Weights of a small transformer language model.
Size: 12 layers, width 128, 2 heads of 64 (1 for keys and values), MLP 320 SwiGLU, vocabulary 8192.
Each number is 128 + 24 x the weight over the matrix's rms, rounded and kept within 0 to 255. Layers, rows and columns count from 0. Numbers have three digits each.

# layer 4 attention output (transposed), 128x128, rms 0.109, rows 11-24,74-88, columns 64-127
139141123142106161136144091116200146100118146134143126142082140131145158121131117145133154099139131148182105142082106110081090132132129137084164095146129154129127142147144142137209119117134141
116141155127157149111155094132114120155130101124148169110107085112138138111103117149125156111110130131130108145118131119129156153135084160119119090103113122179146155089154128134132141101159118
109137132139070074139115134110119098121116131113130166102151101096077163143147101151127119138172104120104112076098125147166133114141111123157066133171143122133157150165171141136094139087121126
145096154109106111107153113123174151093115110135136100127162145065152115158110138133101157089117139144152124131118135132145115139130082143145100191102119158148167145110107084118143121119170149
125160138112102098145108118115091077125089121145175131143088128144133160127151088154189126130116165096136111156113139146180128108151129087163096133123128116100091146116121126146129149141162109
175163152111141112161143098124133152101120162134096151130138157114163158176142093111128143153126078113155118137138153147149135070136099113173142159123139127150111167130137143139159067107101156
126149149152154147140097092151098130177110114142111139101141139102120148127145135123131215147096138129071123140115123180110146137113125177174151117109140138118101129095103130150125117112093120
164120122185146135145099111125145129133120100100088125174104127150133108128166134160149166139121158155149128143121160108123102110083107141134134139112142101155151148125163103119188132131145134
111105175132108086137104117113134142137131132120132119126140158091132117151144143127134113084103114123104139158158125116128129130132113129127123122116112120134121173146146155109170124135137205
116136118133091136097107159111068154121155133128147125139149148104148143095118175113105088140138085098134101087164098170146096137106126107156150137133144166108147123117095134098090098121125113
121131153128169121148149126133135136104105115119130161125089108116135131157161119150157143127144105153132129129134148125079113061108139119096111138138153149132096086118119156111171108133106126
101146111163105096107126092138172138140126140119096148118074131121085113138171137163158117157106096130155122131143126122137134146119153104166141173143138136121115139096112100156146096112107123
077152146113139186132105136120120118111125079126105072135110116161128121118108121117168139135090104131121103119123133133150102108139157125140154139156087156089143129130097139135102113127111113
149131110132150144159099117118151142145139135130156120128111149165149115157140129150106134149121153118160164115112081139126135113141137086129127123124098129112134114108121109152152165110108096
159154128180131064172110140135114124119133145115105108136133156114137190161150129140115124201128153080111112089128162128148147135170123098146118134144086100121092110157154112069138135138138140
098109157136109068127110152092068105111131143156146103135157079102105127131130137109135104115129107092116127157139155160152136157099109078108121164151100124147114118144095092116075102109151123
125136110140112093123106159115151135127125101150100130112134175115114101114154135109119138157131130134119117153158138147123134098140152114162089176127150126119149111142114134099110113146133137
174122129067183123130153138132131181096188109122133120115138142109146106136077144127093085105102127166110128134095096158143152150096114119137111153063093120148110147114095105110149132140146126
098177105155112144123118137099124099114137147121134143090123136099078122121143086145113096099114114097109112127147127150135133133139145128084130107146106096155094145127151109139126152148113152
139128145108149117130146125149128164143144157150121138132154151129116131133142166120096112096122101172137136129108158122090126115119111150107182117126133141145138153178122128163116133143125154
147099133089126119100114157099131110146158111117094107143097109105131105109136145098154111095122136140120094098133133129131106184123128100085173074138124117061130091137119147084108177137117095
123113166116137159106098144088107123119126120132136144136115108110114115139090137136103109132128109123151132102107138118114131103149105117143138169155102115124169105130151118122124135111135109
167142117099136154185162118132142105131144100126082163105176128153114139148149131129154084135146162144083165099138123138123091117103153145159128143141128161106092117097127092134091135108111094
129118122093125141153134101108059104127111171145119111120139155099132133093101097152061120127128115142125112163114108148116162154138106092114098125097103110112151119096102125129126119113121099
167130105091126125104123102139191132125123051154095114148140103138082147158145132122120146126133076164154122113108110129106133126128141108146141105133094111139104136163124145159112092119102136
145126115102058114108122139124148118144146152114093113120144133140124183089129119112133110108148150126133098126155127112133144179129120114172092134107107146143170157146139148137089160096163163
168122128102090165153136162161085104096136114119131114161171125077180135146133148074056080111158123106131145070092123142118101122135124116118128104129077151122134139164130149099113169122138146
153131096113116177095141108127145138163148155110132166134118126163128147136119187116112114105154158116107122164106102111119149142124116145123142123113164153167138120178155124162108148135092090
104157100086130146115084152110105142135119124166110138137139126176086133100081188145130092096114092138100137116102127074118114137124125132106131090112154180191136153139153096118122107148141123
# layer 4 attention value, 64x128, rms 0.109, rows 11-24, columns 64-127
177146146145133192111144107114117121124114135120129095156141129120149112090127074105142140150097150128119095145166094151100118147075129093145116117155171126138167158121109114132116139126086145
136127113075129119098113118147127140106116101106133129139143107133147148143155076153131120139135139162138106126147110122115130126113115138161114134136095140127139123126156135129133119147141082
102112102084110105114125124115106100114091140105130168156101119125143145154132154093124131142124117137104113132124134122127149169180117089114123135147155112142153121100154111148156135107109142
136118113076144076133088133127131125092164102143108136136106119145141060102145068129118147083124113139113119147137134137112105142131099170150117130140100122170094129136119122155124139144128170
140103104109125101135091118124129131107084128162160137151130142173115161103064085150096154125131119091119129118106138126129122135112124105120139104097092164099124144143141113184140133143107126
149118119117178143129138151147131088140120120154051104151121150128155132160112108126093138130141110131110116144157125131129092114148096168126111142115152112122121117107112153120119131093122102
132150138143158136110119087108113096119134094075119136111172124104122149101153090144120115162104131143076158163147127129124157105167141130141126131125130138108157128138118136147147123121154126
103150140101153121137174147136164142153112126130105135142082141156087119153177174109095153166168141117141117121101121183099101128135137124148134139130082143164120152081109122149161139106133118
159106110137136116127099103136129148129078131098133110159148112083139094131144080131125128141098129143106124117135127101105119113136104127122127102121128185068110101187136140091108116155143151
193123167112146138104116161158100106128115141149080093137127160150145170098087128158101130129135110123135143131145122167104085159138120107126132117137120143160169087119129123103123108111134107
114100096161139127130102140133164106115151155125152138173118136160110120151144124102114146186108131147168140146117113108142100129127138125108102113110143160158161153103119116120108141107113166
155135103096131156107140159100136089142128132135127149129150129135099090138126089095099154121117091128169162130120133160144090104118123135116136157120109128121093136123132143112115108127119134
100132142109143141130132119161106106132124124114118068105132131160086147082141098100109077092147138133125136120149133105137135137161134138096127144145121174096153132091102125130127132132139053
087143153149113127127157131100122143121117128139162108129117135114121137120094177121150117086133127114152144126108129152135142086161106131127115110123088146147163123161124128153127132136125116